config = dict(
    num_hidden_layers=14,
    hidden_size=832,
    num_attention_heads=13,
    num_key_value_heads=13,
    head_dim=64,
    intermediate_size=3328,
    vocab_size=8192,
    hidden_act='gelu',
    norm='layernorm',
    norm_place='pre',
    norm_eps=1e-06,
    positions='learned',
    qk_norm=True,
    attn_scale=0.126,
    bias='none',
    tie_word_embeddings=True,
    parallel_block=True,
    init='normal',
    init_std_qkv=0.0234,
    init_std_o=0.0291,
    init_std_up=0.0336,
    init_std_down=0.0336,
    optimizer='muon_hyperball',
    learning_rate=0.014,
    beta1=0.95,
    weight_decay=0.0,
    lr_head=0.00405,
    max_grad_norm=1.0,
    warmup_steps=0,
    schedule='wsd',
    decay_fraction=1.0,
    decay_shape='cos',
    final_lr_fraction=0.05,
    batch_tokens=131072,
    max_seq_len=1024,
    doc_mask=True,
    train_tokens=984900000,
    max_steps=7515,
    dataset='wikipedia_en',
)
Each number is 50 + 12 x the weight over its row's rms, rounded and kept within 0 to 99. Layers, rows and columns count from 0. The size before them is the row's rms in percent of the matrix's.

# layer 5 MLP up, 3328x832, rms 0.0336, rows 1235-1242, columns 416-623
091:56 41 43 59 48 29 85 58 45 31 82 45 63 57 44 23 44 37 35 51 35 58 40 59 50 47 45 19 50 57 48 39 28 50 51 35 44 47 47 65 53 44 60 49 42 62 51 38 71 40 74 41 42 41 58 41 32 50 39 63 61 71 40 43 44 60 44 32 56 38 54 42 50 36 37 48 46 40 51 64 35 40 53 66 25 44 34 35 33 50 37 45 33 53 29 53 38 64 59 57 17 44 53 46 69 56 46 70 62 46 39 35 37 66 47 55 53 35 29 28 32 56 52 38 43 43 55 50 57 40 65 59 68 45 63 52 52 48 55 56 37 64 61 59 37 54 32 52 31 43 38 38 48 47 52 55 49 46 68 48 46 47 49 65 56 45 62 32 55 43 40 51 37 42 49 41 34 58 56 60 64 55 35 55 53 58 62 32 52 60 52 61 72 28 30 51 41 35 41 69 45 51 43 45 41 60 45 48
091:45 41 39 47 58 63 57 81 50 63 62 41 48 32 48 47 53 45 48 55 43 58 57 58 73 44 20 56 14 57 46 49 47 37 61 24 44 36 45 54 42 69 53 40 57 44 31 64 57 56 66 50 48 43 62 64 50 51 52 63 27 33 53 52 45 50 44 54 47 45 54 43 41 41 56 56 50 65 56 61 38 59 46 33 56 40 44 65 64 49 35 47 43 48 59 58 69 49 35 70 56 65 55 57 66 58 46 63 41 38 55 43 60 51 60 65 36 48 54 36 40 45 25 56 74 49 32 38 58 65 40 69 48 49 36 44 53 48 25 54 62 50 43 73 87 42 53 57 34 63 52 61 38 51 44 45 52 43 54 59 48 36 42 54 28 50 39 55 56 52 56 56 60 56 66 57 63 63 62 46 47 68 26 69 45 54 45 53 67 36 63 50 55 61 61 43 37 41 58 67 43 42 61 37 38 43 52 46
113:38 42 47 44 36 65 62 37 40 61 40 45 49 51 54 60 71 47 62 43 61 58 40 70 31 39 70 49 58 69 64 59 66 50 48 28 39 46 75 48 65 57 59 49 59 72 56 52 54 36 43 48 42 54 45 43 28 46 34 74 60 51 59 26 51 46 49 40 70 42 41 65 33 54 40 63 30 60 55 62 55 30 40 52 55 62 47 37 49 50 43 48 45 43 52 26 55 46 61 54 30 27 59 45 44 58 42 31 41 62 44 46 56 47 35 36 49 57 68 53 55 46 69 14 16 37 40 52 48 42 59 59 49 50 55 58 43 62 42 56 61 54 31 63 32 55 49 56 34 51 52 68 60 47 68 38 37 57 72 54 54 53 46 29 51 48 48 63 55 58 53 39 33 59 57 76 32 66 35 43 38 41 63 24 26 49 49 27 55 48 34 61 71 66 43 50 43 40 61 68 52 64 60 52 48 84 58 54
096:56 59 60 34 55 47 34 63 50 53 50 20 25 66 52 51 58 68 65 42 43 48 49 51 45 43 55 42 31 53 41 32 81 53 68 53 29 46 27 38 54 58 50 47 44 55 66 36 53 47 40 61 60 42 49 66 54 41 36 39 54 30 45 55 35 80 60 55 62 30 63 48 62 41 36 50 67 67 56 48 45 51 52 37 51 58 58 43 75 52 67 46 52 54 60 58 71 79 41 52 67 59 51 58 47 43 47 61 60 63 42 72 58 31 63 40 55 37 47 39 47 56 58 52 47 16 45 48 38 53 48 54 32 25 44 48 62 43 60 49 43 45 36 53 44 60 56 37 70 59 46 55 41 28 50 61 26 33 41 60 36 54 71 61 34 45 33 54 68 52 43 39 55 21 38 44 69 55 52 36 80 50 45 46 52 58 36 34 39 32 49 49 65 57 60 77 56 36 38 42 64 38 69 37 55 40 54 55
135:55 39 44 56 58 63 55 51 71 72 42 44 45 43 46 65 48 49 38 08 28 35 53 44 37 22 55 61 60 50 57 47 45 52 49 58 52 57 36 42 46 43 42 23 49 20 63 27 43 54 61 27 62 75 46 42 34 38 43 41 29 54 53 54 35 64 51 43 52 43 51 53 35 37 55 34 62 71 42 58 43 49 52 31 49 57 53 33 39 52 49 57 56 59 56 47 56 45 45 57 46 37 43 65 60 41 55 44 76 56 59 34 28 58 37 54 69 56 39 27 60 49 59 38 44 59 46 59 47 58 32 27 44 40 39 70 65 69 31 28 61 35 57 51 41 63 51 53 41 30 66 66 39 66 33 53 45 51 66 47 63 43 60 32 58 44 46 53 47 29 40 55 50 55 35 51 43 49 57 41 42 54 49 57 66 54 56 72 33 46 46 48 10 45 65 47 56 47 55 52 27 47 42 60 50 45 56 69
097:67 32 45 31 60 45 48 40 57 48 55 39 45 74 47 59 40 62 57 46 67 46 50 29 55 58 47 43 48 50 53 58 45 55 71 35 47 51 40 53 49 70 71 38 35 74 52 59 46 63 46 55 50 32 57 38 72 55 71 48 65 43 32 59 44 61 52 52 58 62 45 28 46 47 45 56 48 47 36 48 23 58 48 46 46 72 69 46 26 32 52 44 53 50 37 51 28 49 27 30 35 60 64 64 20 43 54 67 64 57 61 60 38 43 22 48 45 52 57 59 53 57 53 40 61 66 48 40 64 59 48 49 63 62 46 39 45 43 62 59 64 15 59 56 60 41 37 61 30 77 41 54 50 44 39 46 58 43 59 48 77 54 66 45 56 66 66 78 38 47 43 66 52 53 57 36 53 57 50 45 56 53 78 61 55 37 72 64 59 39 51 48 44 49 66 49 42 47 54 36 47 25 56 62 57 43 50 45
093:73 50 49 28 49 67 52 50 57 42 42 51 56 57 52 85 66 39 53 44 61 53 49 58 56 66 59 33 67 70 39 64 60 43 39 31 43 66 38 51 67 42 52 59 36 27 47 59 67 40 79 38 50 47 62 63 74 31 37 38 54 45 63 32 51 65 52 50 58 38 60 73 58 40 37 41 43 47 58 52 41 52 59 46 28 19 60 56 45 54 53 43 41 70 48 60 56 72 61 38 52 52 53 29 42 57 32 52 53 41 62 45 05 52 57 35 60 45 66 54 40 72 67 62 52 58 61 60 32 47 63 31 42 41 58 63 68 37 60 38 57 64 42 61 35 48 50 42 63 39 45 42 56 37 20 70 49 64 56 54 32 56 56 38 33 53 70 50 70 39 46 37 46 53 26 40 63 55 27 23 54 34 47 54 46 60 57 67 64 55 60 49 48 55 42 48 34 59 46 50 38 53 51 44 53 51 69 51
116:41 44 61 51 45 64 36 58 34 47 59 37 42 56 67 47 74 37 32 69 45 21 33 65 57 47 35 61 47 62 42 71 67 58 40 65 69 48 71 69 45 44 45 25 44 30 78 48 69 37 40 61 28 35 48 23 54 49 40 40 51 61 56 51 52 38 63 51 47 66 36 41 52 60 44 63 57 39 28 69 50 59 44 64 46 65 53 34 49 45 43 50 54 60 39 58 47 32 43 59 48 83 41 62 42 49 44 49 49 71 41 46 44 52 65 51 41 46 55 65 42 62 58 46 50 36 49 53 45 47 73 48 41 59 48 42 52 56 48 42 54 66 51 38 38 32 49 65 44 39 52 35 38 55 59 45 34 34 46 51 50 51 83 45 54 52 44 48 45 49 28 51 62 31 50 61 27 49 46 44 46 46 33 54 22 09 60 70 37 54 59 52 44 36 46 41 54 49 38 51 41 50 57 32 43 41 41 44
# layer 5 MLP down (transposed), 3328x832, rms 0.0336, rows 1235-1242, columns 416-623
092:47 39 50 51 40 42 38 45 55 53 72 40 78 48 61 18 39 48 53 21 28 46 42 74 48 21 44 49 72 47 57 56 62 62 50 58 31 54 44 60 29 09 65 43 57 59 52 42 32 27 63 32 27 20 50 46 43 46 44 55 52 41 46 50 54 53 45 74 27 36 35 57 40 46 47 46 59 20 34 46 46 43 39 34 19 39 14 56 45 73 39 59 38 67 62 43 39 59 45 67 52 42 48 47 55 50 47 46 78 36 56 51 61 42 62 21 53 36 40 39 59 70 64 44 40 48 46 45 49 57 50 60 50 47 51 66 47 63 52 56 61 62 43 60 42 55 40 52 72 50 52 57 78 53 64 69 35 48 54 53 43 61 40 43 44 56 74 54 43 47 51 61 58 41 77 40 58 41 46 45 65 55 42 62 40 60 52 56 46 35 52 40 57 29 63 43 37 39 60 47 52 42 44 65 32 53 69 58
090:44 59 43 56 38 68 74 32 55 38 49 32 30 42 47 66 50 35 49 49 66 52 61 53 58 49 73 45 13 40 39 64 53 52 49 38 44 62 31 53 50 38 62 49 40 65 35 54 53 29 44 64 50 64 77 59 49 42 43 55 58 26 38 36 50 51 14 40 45 71 49 53 67 63 36 56 56 34 66 66 39 56 44 58 56 51 37 60 61 26 57 63 45 33 54 49 35 55 65 60 57 54 45 61 50 37 40 66 46 49 61 49 34 70 49 56 53 59 38 25 49 44 46 68 53 54 36 58 53 30 48 68 64 51 42 48 65 60 51 45 56 47 31 69 51 49 45 40 38 49 72 57 47 28 64 40 55 42 49 50 39 35 43 55 35 47 55 45 37 56 32 61 58 36 52 53 52 27 35 46 36 51 44 64 45 61 45 63 71 59 63 44 67 50 53 34 62 36 40 46 50 52 32 28 63 49 50 48
104:20 51 53 46 22 36 53 53 43 34 51 42 49 50 46 39 52 22 55 56 25 56 42 41 45 27 51 26 38 59 60 68 37 63 70 30 62 38 46 42 67 41 42 57 48 79 59 34 54 41 59 53 65 44 28 50 42 53 45 63 50 37 64 47 44 49 45 28 62 52 44 67 68 69 31 60 45 38 49 57 34 46 49 50 51 59 51 39 22 52 47 49 37 36 48 49 56 31 43 53 51 44 54 47 59 55 74 58 45 64 54 37 54 46 52 35 60 54 60 39 62 49 35 44 40 60 68 42 65 52 58 57 57 60 53 52 74 53 57 70 67 69 49 49 63 49 35 45 52 30 42 60 68 35 49 52 59 50 55 60 50 44 52 60 42 43 36 41 25 56 48 46 62 43 62 76 51 53 51 61 47 43 63 58 58 41 37 34 47 50 53 33 57 47 39 40 38 53 53 72 38 57 42 65 48 60 56 58
098:50 48 45 40 42 46 59 39 49 51 55 44 20 48 49 42 52 42 77 60 55 66 41 28 60 48 46 53 24 38 57 57 55 70 69 48 53 44 63 56 54 59 25 50 34 65 60 54 46 63 41 40 43 45 53 58 48 48 43 40 50 50 46 67 43 57 39 56 73 53 47 58 42 59 46 48 54 26 34 37 47 37 57 52 49 56 59 39 49 40 20 69 59 60 51 62 60 75 55 52 41 36 50 34 57 60 44 53 60 50 53 40 76 25 36 53 66 44 34 65 42 48 37 47 51 53 45 64 28 55 54 50 44 54 49 39 67 33 33 42 69 60 39 38 63 44 54 55 63 73 51 54 58 51 47 51 27 25 30 48 35 44 54 69 29 74 46 46 59 53 66 38 56 58 51 62 63 58 52 60 30 42 64 54 31 55 39 52 62 32 62 16 44 61 57 46 66 74 46 48 58 60 60 25 35 59 46 43
123:22 53 42 61 78 83 72 50 34 68 16 27 80 54 50 43 47 42 29 33 32 46 41 25 67 44 53 46 41 52 46 56 42 61 52 45 63 60 53 41 56 67 40 55 59 52 57 49 52 39 59 42 47 34 43 51 35 41 41 68 19 49 47 55 50 45 42 40 64 30 72 48 45 65 64 46 54 53 69 78 43 54 54 51 40 34 56 57 42 43 50 58 60 34 55 32 43 26 56 53 43 37 37 58 41 26 56 35 37 51 52 49 63 59 71 52 29 55 34 49 59 43 47 57 54 54 53 40 71 49 48 50 39 56 33 56 70 53 39 48 48 44 47 44 34 54 50 64 59 32 55 68 37 44 37 45 49 59 53 34 70 48 57 42 64 58 47 58 49 58 36 48 38 55 68 42 67 52 67 50 30 54 58 17 67 50 71 53 67 47 39 37 34 31 52 47 33 55 73 53 46 53 15 53 38 45 42 53
096:61 43 42 35 49 63 53 39 55 47 54 29 41 48 63 49 45 58 54 42 54 69 40 39 76 50 44 66 48 59 55 40 35 46 42 55 46 45 74 50 67 65 59 46 55 33 48 63 64 65 46 52 46 79 68 41 58 32 45 34 49 32 50 36 51 67 36 44 72 52 54 36 46 48 53 63 26 49 48 32 42 47 49 48 71 61 36 53 42 40 48 39 71 51 29 64 17 35 62 38 46 46 61 58 43 48 47 69 68 63 60 54 33 42 59 59 50 58 46 52 68 49 42 39 59 66 51 58 57 64 65 56 69 69 44 63 34 40 42 58 61 46 49 56 67 51 18 49 45 37 39 49 53 40 52 47 60 40 45 49 62 64 66 31 48 44 46 58 50 61 16 47 69 65 49 34 50 63 60 54 47 36 61 52 50 43 61 57 44 67 49 73 44 48 50 65 62 44 56 61 42 22 47 50 35 22 59 49
096:56 60 61 48 60 42 52 42 48 43 39 62 39 54 64 75 60 51 43 53 43 49 47 40 45 21 66 51 81 61 56 68 43 57 63 43 70 48 38 33 63 40 46 27 58 58 80 42 60 42 54 68 49 26 46 64 18 34 46 57 53 37 45 40 49 28 69 63 35 60 71 55 34 66 66 35 44 53 19 49 33 61 54 44 59 36 52 61 41 52 44 52 43 55 61 47 28 63 41 56 51 29 64 60 52 55 57 57 67 59 56 63 47 35 29 41 54 51 55 29 51 56 35 45 57 82 68 46 44 57 57 51 56 60 54 71 50 40 67 43 38 39 50 45 38 40 49 41 43 47 53 53 52 19 48 59 51 31 36 51 57 34 55 26 20 47 59 42 51 32 45 23 62 43 53 42 54 49 44 61 34 48 60 44 34 70 45 58 45 53 62 54 57 44 39 27 62 83 51 41 43 31 41 51 33 34 47 53
119:37 42 54 51 59 60 21 85 60 44 54 60 47 47 48 42 62 50 43 67 52 36 48 50 48 53 28 40 60 61 54 39 54 55 48 28 60 79 49 42 46 40 43 54 45 41 66 29 63 41 30 32 47 41 54 57 50 60 51 62 42 77 40 64 35 38 61 59 67 57 66 72 60 74 39 50 72 34 47 61 46 53 57 61 50 56 41 53 32 59 44 50 52 58 50 37 45 36 47 60 48 45 55 58 58 49 53 49 41 48 54 39 39 10 49 73 42 37 47 50 47 44 60 56 59 73 48 50 65 41 56 50 48 67 49 61 60 57 47 47 45 42 67 26 44 47 50 60 56 39 53 64 45 58 39 57 30 61 39 41 53 29 51 62 26 62 53 38 44 54 50 40 65 53 51 49 55 43 27 58 40 48 29 54 56 36 56 61 40 65 52 63 49 54 55 45 52 49 60 28 47 52 69 43 46 52 55 43